{"n_head": 2, "norm_place": "pre", "rope_base": 26400.0, "qk_norm": false, "parallel_block": false, "beta1": 0.95, "lr_head": 0.00593}
Each number is 500 + 40 x the weight over its row's rms, rounded and kept within 0 to 999. Layers, rows and columns count from 0. Numbers have three digits each. The size before them is the row's rms in percent of the matrix's.

# up: layer 3 MLP up, 704x256, rms 0.149, rows 493-559, columns 0-63
# down: layer 3 MLP down (transposed), 704x256, rms 0.131, rows 493-559, columns 0-63
# gate: layer 3 MLP gate, 704x256, rms 0.15, rows 494-559, columns 0-63
up493 085:509549508521579517523525538486524507505557510535518452470467551476460492513515506510515502495510478474514396532499531519565514488455563546437494490514517448520520582539429541555408500609457500
down493 099:488512474416502493454483452501495543526486525486461429472468529458468488524488518538511525443490509523547429374573477418539483429511466468487478498491474511506464488520496480484516542432515495
gate494 122:495518494517525508520559518451465520509504520451424470484510514521513464489516489476476451449546594530500528448470501501468440521551469515585489470462521483514495520566504490486501505475500539
up494 122:516545512507463460480434479471485523491541486440505458476520518551494442506510448512487487462489581476462489489492519487598431525467465514502478482460583481480503503477491506559535507476523488
down494 101:457484452526515571469487447537605510488547508480484506469446374479446445434506471520497502446491501479476485495569451561525607490483518449552539538463463505509458505475444529506487480510498540
gate495 104:433563518526505508452504522505440463554430516503480460519442498473439491471543479489496547501500511520484473525491583449491515473575499501442494519527486547530405506539509504448455457476495424
up495 100:523523505458495558465452495474481458548474527520544504483545532522470556482499489489522469480522562561516491570535530459480544467465542491438504494477510451485487488529453512535490448469500498
down495 099:578497493563469502516562547503552497512546485457604452510478453505538546558480529529527517521521537517496569502416534462520545463560501518519586503437535419465481455495464538495536537543523511
gate496 092:454533473522508464495480485532449499513448506520451471544492462473430477537502500478516476539526532537512483483529547466465513560465522501535439472443470537469461521514449539386445501483475514
up496 091:460480462543498596430513483529467450523549472452558496576508488576483494423577534535444560450443497473528537562522509458530509442521452515498591557489527470545543451480492484597546505555515453
down496 101:477503486499421478455457501447412522501504471481526513527476520559422379515533453542396418524566519536500462507515451553477493470436514513546469546571515562480479539498463541476502515398501525
gate497 108:548543481558560509508554425521451455505594566520438494470509540530499454468482462503537454530460494462501560487491535476515525529544449521487481459465463501461511455510488484429477506430494466
up497 100:510525523502531536538390542518453469545484530520490502471478547483545447533579466473501388447519459555463531546443474484509488540502533546524459417511546447537528478533503461463522469444527505
down497 095:513478525583513493525470502488553534569546500480511524472467505487490471545455438491462484447475480409426411478482524461438498507528559432464513539493478516551464499593520570490472468516418540
gate498 114:514519504538534536471507502502516541510456590471491460483474540472431422451500526487442442494496516439473512436539507516481515466480537476577519480439480557453531434516551441465444488532475468
up498 121:536495575443463444511517484475472488493479451505462540503457446452592536502527546498497542493504518517487461555526482462479510440537527540432506565475526423505455494514477507469523534485514455
down498 108:529501460465500565553549489420507485493500510476489551488499455503502503445423578491457531487502543549547476525463516443504443573411451511454514516467579489497494540511455561517508560499480568
gate499 092:577466476535492543564435479503501554519487438500525479367522475544453513484479477576455478538539412441527498555530503512423517436516523491498530514491491489466458521488458472438482498493544491
up499 102:535513551490562489560503515541469478591494457523494561535492539452422519433503444494476470513459453508535460495517474534457478432516531449499497492446409454481526508526482535433487459499470534
down499 098:482491510601431575422494516571554474490570501534550565477500530465495470569543432520442432501529501544541479499435527487525503558528427579469475514488459527542478469517492497449568515449538495
gate500 100:509537469444511500558456526514530519509542407515508400557435473537480525487463510498515529617601423515568464475554519652447441520524481475500471503496467526486489487581477524527556492560517490
up500 097:495477377458506487513576524537451560497538470524474496399516508430486527484427518508554489520535453497471543481476504520496460577494496496561506576441482498484469467491514528463503438471458358
down500 101:499519475515536462481480554513478521516507479465441484498474480536582449540483489497542479516585441478524461442429425464510488503516539559546466514435535574457498472474467424485490460542505556
gate501 105:504520546511556536481501547453478520494521425530437477431485498468569538469541487404549443555528536473492454447534515481473457493529504504534485506519546574542465493529514456520478443533442526
up501 104:483465496473465579442484502536558565529487435503510533451512510495459493474555544411510543508474479571482518560453468453467468457494494446549546534555533544562496400515526459556469387457534511
down501 107:516515507446533513564564548501491528487542426517425487450506524534427504471511432485508545494471424479517508491583422534470515536484438522470526478448607526429562518419448498519555456498484555
gate502 090:531498532462459598488573518556509512501513526520519504531507514518501469558512467477486440537498511495485479515446479443456446513628555491507510435515521488458502533597440533485521505530451438
up502 090:489469547523480540508492479484502509478472458489514478488518526561479558648524453455420523500462469465509542577383539477523415502529453448514506493463523473418467459467441500409518581542455497
down502 102:520458532465483513528484460496547483440522464511503541503499506476468494498532455470500409457432487530473456441488486546470537515521483556569492569538519522504534511461550421473516583491514434
gate503 091:522454453516435538569521497484509497490499417473408580513501451509429523532532472495513535525508541508487487496544512481483494533534487474514507521505463524548472508537431502500460481535544472
up503 097:421438555466407529486527495539483522473627448475498595411471520521516458490464461476496502503482469505449459533475524446528469484545485497526559550522497512489481442501555469571579514492531542
down503 093:529492423488446461521472522490474533442440444466511490538525545580467524511502521449429546483486508517512500455541485447463510471503498535522495478488506560528494605458490540446476514497482457
gate504 091:546505503454541461509491446528502523491459466488448483513482517495505477496514517530484437551487537557503456444486436416593475619477485509524524508500498508519523462505405527552422446512520499
up504 093:467507549476534562464487487461474574531526566418495509499464520587507531535515524508484444484443473486552419485550501458525478532505525477459527512490545520522521532480552521496437480506470435
down504 103:420539517501588576502563439516541546493502464456521462521461449518584526508432523425501505485413503513474519477501500457530475562522523449477482490509483515500565565590570534523489496522512464
gate505 096:486560498486521481534548426496432561445540494504536452542504494421536507519505475478574523472539464448526528522534447498477534515490477545497506419474516479475531513523493565492514482544440520
up505 105:515430566561436506498491485536518456510500508555451458445554453457494429506493500507536430474542466539462525533463585543520528493570482492551516505464510544506494518540565550503500499525462396
down505 094:523496417518509528593501493502500504534459491536546520525494536561509513533479534484542489523512475524425501413513471452477545535472470505433522570447491459436584580526481481467544502492564555
gate506 110:497440457507530469521511467472516448521503476437472432443520547496457494497496556541528468563478529537449559488455477485564440489507463481437545461493433484506478545464500516449511518512538564
up506 106:520580475479611477489559537459528584522484450549475521511428516578536593455526451505483544459452455519547557501538509522536545508489483505526492516517480438530499510493487519493558479510545454
down506 100:511541488539524517442415562511523491496503512495505477496455540574524587472473469471490505512519543464490480459471479557511485411576493541547540460476462477520491552483518530527599501441461525
gate507 098:486506514484500514470508585544434462525497474488555419457601486483463524529443472562466468503521489439526494494521460468438493499507425484447539445489458517482425477500508521524455543504432514
up507 095:517499524549417513565515516529461449516470463548556551425508535485507497482460383490535493534500550465492445477547485457466480560506399559455476454520525521464471433648534565447505491419473461
down507 103:511529504444472551543511426480534485536426523519512548503506481505560529519496393529414476492407555574520508531477493478510514487460479559468495471477534531544424456571483482495439476441525476
gate508 101:443482460517432515405516501528488447444600513515484439475510499438545508486533523494541440465514487444516455444526538482535566459474529504559458572560496463570521543529497453470548527552500492
up508 097:575541471516522439533544499563541465550563535480529514513477468518484549467483474550440532517541488477473559461580523631565469494556512428550493466446456524532527521480483516494528507496453546
down508 103:532467509449507489544515558452465473513541520458509574490460502511538485456476558547513430449496393493482548433594435508456506485441476496531579504535470484530481496578547409548477468474487527
gate509 094:503406505467564475490535517426509535522480492518478512518439512438464530479495491583509420500502551425565445444466527579469493453515501517551477502498436437541496544554455523420498428480491508
up509 102:451452567475510431447527430450476578487557457440555565550494488499504545522514449523496503548486526372502510504541515460510503512625550557457492457505465527469551497573514521525528484469494503
down509 101:553482497498517440511572475550515478462426478466474540487494519452497526475392514535526429558490417486532448545587514463480477523573439470514513443527484524477568490543504437529543435489441533
gate510 087:498538474487454536507501469520463506543530506520488520461445493490496516444493458583516408541520509482476459496474478539451532561398522452523518529535526488494497451543543472540461470476458522
up510 090:481487497561496470469450591491541500467475428482501495566493515421458472516531529437498521451503495461468452535531521461525485510512475551483489398484460497481436483431476552511543575574535479
down510 096:504532474558476533486509440569406514495519496440537460489491493585483479520499508450521553529552457518501517448498513418497488559498520501488459526440438456515486534532516473540611510449462508
gate511 098:485551509550514454506469513490570492467515504433541375485523557459526512546501468485458530519524538483484512505569450497540503505469467457454445538471449515504579528480510586491573515545486495
up511 096:456533505484524514532467495501437536558455539532566453487494496461528485484491461470457429453541495542490466512504495494470546527459420542510535486564523453523526504511601440546452513495433508
down511 101:487505551495507502476505462498483490484546583431498534542473534521521458454470520533499524481523469509538493465503509480479583511444482520505484451573522494488510493434441548558477498415464463
gate512 099:553497441493538482539469520536510449526606515490526486584435518526459484464472498435541467477569501596604537463432491463511437461523479527537512482513554503487483466582442455528487454437507519
up512 092:556457482465433552562490486498502532485573485484512528571506556540540413446544478447501508463521521469524475462491582573491517452455509506507526517532453427417437471446503498491491469478490555
down512 097:493489475491485526470537482477554488510450533561473472450433495457478608543505431450484512550496482486496561542472466472523469441530499590565493460500456531552529536478521529546514538525494417
gate513 098:534492500530489459515491460445458427546434525464491442520510454439487531475506498520405513436507505569469446507533475544551499463499473512527486549493547543516545516520488555461487476560476543
up513 099:531559479477497444525499472447527445502502447504429474428435498497461437508460477515409481493475471501481474581535471537567504471493553543496436551510552446477472527507546524507492534526512477
down513 096:481526483487519479493570488546548429479496500500531537449529530502471558445548475506538551596519518444542475498488484459480490540503564492475542524465536495516455509470525509482520442411491472
gate514 098:483524533615455468526500476542483521605454572533551402507488455501483541551483508490448536465501497497533518506526505464512532449496520502538446504485536474479472414400432525473496537512553570
up514 102:540458528577474438572512471460538475548560512469522436480510447461483483552493478503472499529465499477477515413546482456508499494495548553496472503386554527512523390498507485486476511462511599
down514 099:550480499357504448534540514493508515559551493550483557500530460477511504454418533510533449450494516481500518532552533501516489526508478480443500492510466564487519459519529603517510507517464471
gate515 086:498468515472452551519458480531534438567476489464550475444548551473522488566473501569499525475508466477521533458484568471458529500535504504533504531529453432481459501469546567607556591494443591
up515 089:425504493548492468476494502455469509464498526504609520449515453508502505446449490536454418555422474473502494443510526526493487572522456495519510501489497502467545416523461485482550450532537509
down515 095:478444537508567458524439476480469481548493466512468546444590492428581513515528520487414467520503580478537491499553448467500462520478549495465481559523487624465561478467506414489532487428596512
gate516 091:437489433522543507479549475535466461420527474436551474469539546532544560500553493479547493517517573455454452510437496483499484557515512531446498488490494523532519553577545522564480494480480480
up516 094:560608548567515504518514541517495466487533483564443485460532553541526461604538406453479475426480486559487466509500493526541496533472421535529513508509486471490504460451479489496509545448535512
down516 099:524434486496513494527595619547561509479540524484530507485467498462505435512481578497474453463506453460481487518492595494533525379441493493517437527477478502520556551524533550439491475529436514
gate517 097:565458532482524501457457505477504471576519527444495447471518457513469436512514522479525514496416551464596494566460441510417486470490534500478448507430551516483507519369494508514513565549493522
up517 096:473475503406478506478500437474466483471529533558540491493537457511444492508525570524528485489462489525552537549491442535475555412521438513520491463467490494562466477493484516478569604496528527
down517 100:563537502534491452515476519572418552539478534553551507466529587488495462482481505480514540533575513427488453547569494554479470477538437527442532543526506466490491507536470546558508475519513453
gate518 088:559425499547525461480480577529513493400531533468516547526474371467467527476428482454453481530552439467488476446481404507510530512481553560465481534507486533491477512466499523499488463475424541
up518 088:504478460538535516434573535506517507515575477440541468450522375439488519455433445522506388527579529510524474457483482578545558511531451554516509516534492517519499474501494466478507529506445510
down518 097:457466437473487544565448484510460455559484488509535479528505471483501481481534505515370555496527494481577515472487550442559490502523461470489469505490434465591546472560534502518611518503515542
gate519 102:541443522516563413433556523508550478500510524468472490451508462511439557504490478464500458471480573462509545493504492536465547552485475471468577505506512503519534519461487528531548580518491485
up519 095:446484535544512516408508535476497590492501551422494565484511556576504490487496507506529494432431453533461506484567573456517441474486503469555556559447458433529548478460541568508500528532491441
down519 097:507506451532484538500509508400491448464427559437522493465569522467482438480549527579523509578474505551547467554490484483511483488517528518468522579445524525458473483446534446488488481485504555
gate520 102:521498523422494535507569518558507457469472506485539475473515566466520511496557544520537431474509525528573476478519464460438489517490516477544492558511472507501470550397520488496503487457545451
up520 103:565478522459447501510474530515515546463499510552487405485422559504528533442473486566431544477482518485507448530546570495610499437554545592497487493470540583523486451533466531516480474456429487
down520 104:517516489497490517512557459485518458490546527526544524504474505502464569545534449525468497528470556514521583560498422468464487496499469559477464518458499524518616522552462550486506476549488573
gate521 102:502475475508504480485633484502436475450447412513621503462429444470487447518542438474494512476563498497399485569470464571542512505465492503507506440490490464460433487430444531517567573475544507
up521 103:539522483514490443479408561495512500536474488475514496518497488481484489525452501503513489474480541485512533529482531558484467521414467510558522435544455601489490445517588485526509511453570517
down521 108:560520464521470472578495492466515536575487454483516521537561492454482531458484437519542506530506456466526483464564532488480430554400460504499506476449558552573515505484528526511455471387523532
gate522 112:467542503450499536479501482474508493543458529479500506512498530518491543526518479467496576526441494500478600503458531490498515511528422582526572480507458478533514547523465407571467540542493438
up522 112:505548502467500478500518391473472530466462541508555566486467494593470553535475488471487525484473526437493579504478502523490506442520422535499548447513536550476533546586485516449520525500500463
down522 097:555542520465575478473517504503507486476504403517513554430460510527483553556497514481539474463495438446486435607578422493501533435447533541497471479528529478459509466494506522516523538537557502
gate523 105:555492506451504453404507475475500470475576406460505426568518537499510567484491586482559519498465486484546532479483511536548505489529422546512480653425507507499526430377497500505482505515528534
up523 096:443519506523468525533538532510466563507444566489486520501476506480509494485519528508490490480453419521472495519530511497489503531457493529466606384537508493496468548477508530539526557568403486
down523 090:505470447507569478513419486513553477529585499467490527468436591484476443542584558462543480513507505528502561461531465535544507475552480503521449529425457462455435517528545488546513508493547542
gate524 106:504560446516486397499423493512517465495506480515526528472475476517510495507587473526470526493495524429543529470561547464497537516517612440439441509475441461492535527464453421463480474543519513
up524 099:559496548479506512524504556515524494477456484528541506435516508470484485523497509449482491506427522522516542464549442507519448476465462461494445497535536525492490500465526538554445516461461488
down524 100:501483454503471472514462564509441528463581482520469502538514518480510497460454493571493463593541491495435456483496561550492508568520497471516435482441510545501498452541437506438505563507556481
gate525 107:484436570552501457467533531459478499425463374499512460497556526503479487450506578497527437439521551524518507513428551517521515431516462529542569508542538580519507455454513420516478556476445478
up525 108:574520423527498547515487487508522460517520587531453436545448522500437508436554534518471467491419506498544466507457448482481455540488544498527440439499544423462530488543389529475540441535566535
down525 108:509509515532489489507532509507507398435558498491566430491482446482522471501478542491569461498537491516495461531497483453515441487501459518432434495504480437503526511487464498442511551480457477
gate526 112:535525436525501423474459448453545452539535475571514545514505501508461547569582545453535533548482530564525506492469462515591516538512544420512463583543416484468463492523521558474559464509578542
up526 112:462511470586514403479470459522510545482569506476533473472494478471450512484521437519494542514430469520512477501511552495573550586525522487520474553453529506490486506537522498410489504431509525
down526 105:465523546543453494526475536434555439454429477495485522457502446485434547546527536550545464452500496523513500528437554456488468500498521543533507446483512440489490486575524463481435494530429512
gate527 110:467459493463486481460538482426422540477505526485570480528529499516439467521465576542424430490506468536502424501471528495560395518510433517445474398480501487429506456480481548487540474557591507
up527 110:533521475468522478534499479541529501508455447614473477488452459454587517513539457451516511520511524494507543469476525429461502501556541569552467545537480511499510452548485449489514548445389459
down527 100:531465517576496499440537502436501502449577508465598475491545608541486532459535533490487433495519544547446452500518517484449510497497502576509526490496465508580478507448494482588550446389468497
gate528 102:525526441530492503532472481489484449499484435493480487526596530514520510500455549480435379441502509504506458559447453528506484493504546457443597513502511486450566436456491481542547506488544472
up528 098:546479468458486452513482478445496518524483393479556489500509554527501463500501412579565536493431521450460497533467454531542524518466477490549506520536509453459521489522439530500520491461510535
down528 098:504508483483450496551549478453490489477494445521480482521602504503472456534575508498516424430556511490592472455478417576402535480477446481536478509465565510485523511559539484565505532512518450
gate529 108:466518434492508457549402448489493530467521405493497534493527452409527484532491520467439495551565503468503490462468464545490467442483518548496451528448470407531479467544509488502469475461548526
up529 097:486542454545448533519518518468482483473471475526479505503495536545513544436491451555533551479507554558462538572499605434496395455527490508488475507570549516460506552481565552539501527468493536
down529 098:438532511494593489521415562535526507520503486448482559474428442472510515492492460515530537490558519490437523494483501427524531502491414481458495557540500475493508535485531540534467530478538522
gate530 103:472479439485382461487503533507535537515417530505554475533459549445511510583515498466480488507489515481478498487453483473505503453507394563490508484561483492553559468486558430509524459494498548
up530 112:505443455521517531491547512528511504543427447495535536450462507488490498554529489510456558468528560474469544570488479512505483464471440497521503541544561481549544507458540470555543490519481518
down530 102:529501473496403516467415482461509478482488495507595481517526468489461544475508490494501509477584458536497531514501488500509427491465463518461491437483507501530479522463529488468423420508442578
gate531 098:540494487501465486589423436389475462508527463424515507523489489553472472450545448509552436531520603489434475580420448538598500468497564521512467504469516582538470454529459485566559460497553464
up531 095:535555434509480447501540560501505491489497442533492481441495532456505462484513527559548494472521538502431536525494459555524523487477552473554494536518488490467506522496451491503542535492504448
down531 099:446505503492521519488525501538463491516533465531461526439497503454501585433514439521494486559496471489477505491499476476470432440553462424498517539432524560484556484459424456531498562464509450
gate532 099:516516525505477507520484502408505523388483527469536535451502467537503392420494525452457444498511485588476505522551495511506372571513499469501462499507492510539515443499453522493496470535463429
up532 099:499546618474543483489453512533563479456520524478489525482423479522468562468515475540580476521546454423555485462481496491513522533511474490541462483500472506476516417481523535549459511504447497
down532 101:448508488518487435500526506464568468540455454402524420516526485478545468451520491463494500453473529531473537559466494493468449445525560446466514525455513455497437514481505493544536489510451472
gate533 098:440515458530479530490574490420522505492523518505571578527513516468502522438529491458493491468532541495427445395483569543503543457487586477499529480495458531504478447544521506476534464473493443
up533 097:540512528467506450489611505560450503506494531485535559575495568573437535401472493519512479466519523465497485504436504447544520492469463526460522524485509513471473496549582554587483491506526418
down533 100:477570546510494477504575525569532517500472465552505496553503501531467567535533529499476444449535500511480496532478475494478522531461477451488521571440489497484528488479493506461461504565467495
gate534 106:543432458413492520439473458500493537577517442497495478531527459501528481450468526483510455460511506556511521517454486487477535527522461536493505545533454481531564494504517554483522560497538443
up534 109:503429583543507552514554391520515465559501507522486456497489515468469488559546490480508419573455506476524478470484483423488443479512465527435529533510508484513508451473549478417565450482435514
down534 103:489557516455453512509527524527540571495549575501460491480453470570600554489463444448505470478576432503463459546472515524469499445489440484517447533482437546557535465495564467499524524507505496
gate535 100:490505443475508556407492497417486522454501441497482463485572539515490517515485581442523488481444541474527520607544455516477514502523495511442514529470484568498480455512497526543555454495523553
up535 104:484496507510474437459518498468435567479509505523491516535538451535473476440604520495480439465494494521473514445515560464430503458508534533534450459549517500512399460559484535487528543502451476
down535 096:500522482543436543527526507503486477542437492551488562475495483473451526480420476473484552439527509487476469480457476540512519442432457502491522470531481503507554469455466530487470485468558513
gate536 087:496432543525429472509531557517449474453496481477473547484528511532482509531547554545513537546528488477487544534450490516539477491446446528526505497445433439444530521533522498518479418479618470
up536 093:436512512498510482499511494461565536462531497442456515470531524367567499485503459475463458542516513488569478507516488571452497475472531469500502500478475547554493499483495556530474417520532552
down536 105:452425508530530485488462554422500536454435448501522474464539466506518557522461498503469445501460534530505440503538473593481484495466509494465479506555419535527529408509465540522475424513493462
gate537 100:496513531555520495524515570467524505465530477561492509486523515550510499556501507465515492535571526561435519579542504516605481506563524501434456483593475421514479525552434482503515420529497457
up537 097:536509504599482497539519502550424531519559530459468479519537528501441440468541442506508498465565482561481494525536476516581495516449478447497466463521540482530457423491415581471452432442445527
down537 104:474460484587455476538481531524466508494551530443465561552525494497444525461529500489515498570577420527531520530529513510451527478498527534523470511440531515417504449483497587430450445545535508
gate538 099:510432487499539546532543457573480504490553519556537498462547495489527474506520585525500486507466438485537553521433504494480471531463468577488441456560481516535498478413484573556563479440562497
up538 108:514522574487474492460439502483516454475499465510550481497487532511524536558492457471511517445503481566516400566563468537514450467471515471511481528414507511483542449502496509481493544533499495
down538 094:503500600511442493483519463575452464502470530503554462437522484433575563542430500504572493513468485546515515469416489513536551488515472530508465467570523477444524496488586554495565532511577426
gate539 100:533517521451485506567558465545524459519500482507480546522474458534466546514509467486535429467478500496468461444556504515455541451510454492507536478433508546588505528505534552529431535465542478
up539 108:509435526481476481494487545402552534502526503533545432530451489565478413482500458494579496530488499545586491492467495394457564533505446478472539490556470439488445502424462465557575556527469454
down539 097:466505456466540586452487440533539524476510497495491442478495475502459530437561542496508533536549568451443498583455465472503477475569536595589482570508550469468531421492499510547452446511437490
gate540 086:503444451470562479408507563520494504555560467532507491438513478557506590433466444402490521496479448443480506497529446476488530478499507502519457567510431460486483520533531423551482478479475512
up540 091:476473511492486456518501439494402487504420505556471468557534555486558538521534504473510528505482410483473496514495500560473478454566512446450455536531513493486482507449484525453470467454467518
down540 096:482538461491479517474463540513631479497539542545515541580472498489437399452525477481486440542491524498479562492440510468546510550538488559435505556500453514493486465494502518462497479533412438
gate541 101:470487488496523441485556469496462482537500524491444505468424497545385512559469543511505568516586449441499493467530489507522528526495557541474486562479522515558476474456539502412526490504459519
up541 102:455421598565477484519465532442476532497485511569565498471507530454496523469491488499532457432461516450490522504524505497490486456439416464533509500454491504536540519501463477563456508487466493
down541 106:514502535471508443499487515494483555549513552485502500551525542508547490468525463541529515487488472459398468476487543443558524541504509426488507477512509419528492474537505452545502530464515527
gate542 107:476490527564596485468493455502513496494467539501471465443480507500516465516532499484510556477471523511525414400477561522460446554470421560472447546534549470550514518552571511491508478539576465
up542 095:517473536502436497501517480536480486461573476531508511524543527489535530498427506473552487493544508459483551514496459527528522473500504553574532463518417488530491497498480471514513463373459492
down542 105:526512455585462520557518520500523518557501464553493493519513497453454486502523505525492502455467511515509524525550511465459534472519521546591549514482459476473518483507475571543599541467415447
gate543 095:485595463494498551526448464515441481547486454492540523464480461458505514451547510565486454524463518463520518476539524490606528567503559448564526568480483457508511456521490493541441484522485447
up543 101:455465525416526442597544434472527468439569491495447523510470475487551496488498537508460522544534480472532464474503499489501504509480485510532473475506562510448484537470431484532554486463634571
down543 095:522502500530454446447596511488559569496609505497490529497492529505520497448461487437528540519557513530425496514533527537466533444419521505508524544512429419539502424531497467470502491392520470
gate544 085:453489553500505414415526541579471502483447478534501456515616497436502535540530521511563502488425454459511498498491508504464501484473443524514494517550457468575495490494499422431476472504560512
up544 091:452513550554452470443518536602449493466476496490482437498527482552532515536460480461498446508419467521503480570522548581535523525500516542520523462616521478538488464506464498410491506427519513
down544 101:462544485487464497539504455437492499522474468533522527433548532457442571508429467480508488444497522466493509481515485459573529564575512515498522520430485466488543460486496494522487553547593439
gate545 091:493517531542477469538578554508485532420479481467500516496464473540540539527463507503409471515581470537526482445468535513488479476499456542536538463524503493501492565542522565560527479503517530
up545 092:421538520511503559450538514474474453514462511520537501579438451403532554545483500592464517470555506501508545441520554524475463467481448430460534498496597498547434491477450489577479569465548534
down545 099:484521520544519502501484465447470560534468479514446494512455489462458502467537489503481395475490500483431509432536539447528507508495552487529528456483510509482460457463467439432526467516450449
gate546 101:490542479613493548418453491517528520561404506488463453450489542490471577529525514474553497532501565505524484509497474510452442473422547528451529521468595524531510521469440475567517514506510585
up546 103:515466465488508484466470464485461537473487548535540587551484430513521483496524458496450491410579510503510438597477507450469529492571448508509602507512538485537450502526516516446502501540506534
down546 102:582521509479444471427431486412562499488479544520579484542522536523472464464543563452472559484465531454482420521537433437583445502514455516484488540568523522500484493446463470446443503484530479
gate547 089:490535522529534461510507539485478484510513420515469486506520436450435486573518501495477520489592489486564482466453499445572472519537562545539456513495474511501410505437486532450520488555424419
up547 095:560500560504525472490495507603502475541467476521506460475484491479491492573587511512540506531448467481476450503484479479537576554501492462532411556468567482477550515462496505503492496485457524
down547 101:490525554502525531495434467477523519394516463524455489493538523434504575504506457520455555515587505504451500503513480473481539489567506471555507538557488582521542495487463431447512576549538590
gate548 106:498512513450516543452533394498474515488498443456531493474452590459492526497517457560534538511507485554538425478579476428514547523509552480459521565518540475475477479524497522517480539521510522
up548 101:438492490541548544429481462559490500486517506509544501546538454454465472478495512480480544538519530565466469573489517530539556451479505535510454496470566543487466435539519501469504542496563495
down548 105:526472467475463546506563489428469447515497472453483542539567579514560578452470511572440461445492481470437441465552523510526532483535506473517509474493533451469529538512435507495460490499499570
gate549 102:563521518520470459431432534521482482519522466448451482556495551420384499529490569441531537527470468503536540490576382501496504532438456466485567515505505560474532470474458500528564489551485487
up549 102:448552517506564536515503449547475518463576504527545513464528511553501539504557513531549493486505509468512455514516483438555395347456512560446486461485513492437505531451546520569496488504509548
down549 105:468443492494490494522528549532515530524549528508553476513558499492504493491488528471540498501472516490432514392468517534435520476620461537520541423511518475472575383507534533591489519523466510
gate550 108:569448467495547496493512550517495518523478459525476497491563540534537491510484481435454556507486504515474501479562496482509572552487509557500541546582585466438472522444586459500449469504463466
up550 104:424549517505434487530512491535503496584524598494497499553588430452501519484506508520492476499521461425481524537541457442519502413521513527519386467495465492562483481570505507491474458512512531
down550 109:488461582495513529558479494480508539515501526460475486508527490480445485475565511492475506474584530465498557545530521444502500487508556557547465523483527563534475447541532449506475384523480487
gate551 096:515457462501475443521509528527462471522467520471547562490458524542491464477561511439511571553462517478487470514524463514462469510493583528434548528504594580538456487491528520467516517555470484
up551 100:502471509486542561568400502516555454474492474452498419470508581483483424475539546515515541473482420455531477513411460587532500533544518518504612527527478573402528507501519523512511460514530547
down551 099:492535552427522480457473415525587546413505509487524513576475514542378475556488476487579521492519545512507491490541536512467529517460511518514521486570559500521479505455510546497494505506484533
gate552 100:466556560449471430447405469454472546476476411491489509512557437531500553495471412505482478492503479513472509548496490432534487499416491535470486505415496496527496567512532385538448565496480498
up552 102:503522506433576525457441514477518480475468521524498556478503582531514513521514500480516565457504512459550557606493497505490558491466475528493525455570556524484559466514499436522507514503545533
down552 101:557506542491441522477554525509529528548501538465444462497498482552474501468440495502533455503470488459507454522481497567512447596511497394580487497474545439469497524494461513464419466436459520
gate553 099:466538504525475456480533503535533508458576485599450543452582521520519469515518441479477487525521494548461503421433622481533496505531457485495510474478530515446505498537577508471446489547525505
up553 099:406370492545533470454547436502533532445474487519526445530535481500519476538444569535499493571527529448478432425546519498461484428477484574585508520598502467512526498518514563471557461509470465
down553 102:506514458496490498527475581476450478488480496549510525454470498510480554566521448466567500466427472500573536533584438484515505542603522483571469464396488493532449522499509481496444465475521480
gate554 093:481438395502456517478542404455501435483530511455508474478569504554582481437564484482576512526518488492495463541402521533485490492544468488433536589461532490512554501503512518512534442542554500
up554 092:476494478447530520455534491488516509547468495473598489477511517533475490477471474534500528465469537511543504554477520468511473531589591551418441567417534468491525452476485538540557452532464516
down554 095:478580524508480486479535470516514473461501466488505484533520501490456453543544469428558527540523564559539519531560513504448459550500507487568487491570520487483463505501488461490510503495507488
gate555 106:483532526481428522540483525489553511459560567512476453436514479510516495522548542530565491511456538509597516470506475569521493507503468503501473396476502503553520401392538467521507513456573484
up555 102:508429503556478445497469525522500488518491476428521539489492542552498518554535500544462500492537496433439504512489526474481552483520542483524489520383574531494430534586475546493521502543429446
down555 094:542483600537460524459510512544515444472503483470502562499575516544512499547505518531515494472502506517597526470499417488509435418526475480494456572513523481529466543498550461460489577543504421
gate556 099:463489465520470460532527524475492525544533436446494483529499423489559477501488402529469440438461535440577523512467574574580551526507528507515481528501523537459494514456486473453534573537496550
up556 104:563526510407562570524529598469516433435494511506430495539558553487423536482445483498488508568497474523496480538528461422478489504506551540469487496512490473581474466536503548488470556456483485
down556 098:542578534491524469532540442526472516515475460451492477570566483513503431497469523501505518536525519514485560470483519531483515552525488519484555510510489500519494533428459408491568492536515513
gate557 110:542477484553552508477508514504510434496463501482535515506517523541512500576528483544553430475531460477447521522591555474503516590526522483521519551463530508560534521495543573493510475523509444
up557 102:536511455519552490488450536498499511583447534528481526520471432506508502562521532570509510481528498505511498497583480490500499515586581480532425524500447528605547425515529504486466476508532408
down557 099:538501500520551586489498502529485518502482512470501483459524559525509436544462592487534483498508487537547499473517526546523555496475524543516441494464535504491435545493522542447467500557503597
gate558 098:484590404494518509495450535515498556468459520439501492496511529500499512503483589496498467506510566557492489487600506474490523483537526430443497479507506422506499502506463562476532463424546538
up558 096:498481426495502511510481466514492596542444527497427487483533506513460484491474497526480463492525517490463510608510487448541532494544513456536584479525588513516490517540498501458474431490455540
down558 101:529521519511538544450424556398505516435454539429507495471554502489518492509457552538492514530506450546532445506437523471464523452515569493519532485411584437487488467454507605441498483457460556
gate559 108:483477464483522432440501483480499539540467487544531488538473474404436539479462458525532517569444509467497472497566543492409463512491534472476483514504445509574487514534470455461435501445531497
up559 096:497521504497595564477470540433495559514538496456432489479449472475502529476525497519499482458511539533488433494439519473521499546487539474510501571485394507481513490575468534511473503532556466
down559 098:482511489490592516518502558512464416506468469522553498550461482487475489464506513474502453395472511515485452516450501497471536499518584555458532452477523456493504477481440571459493532492477446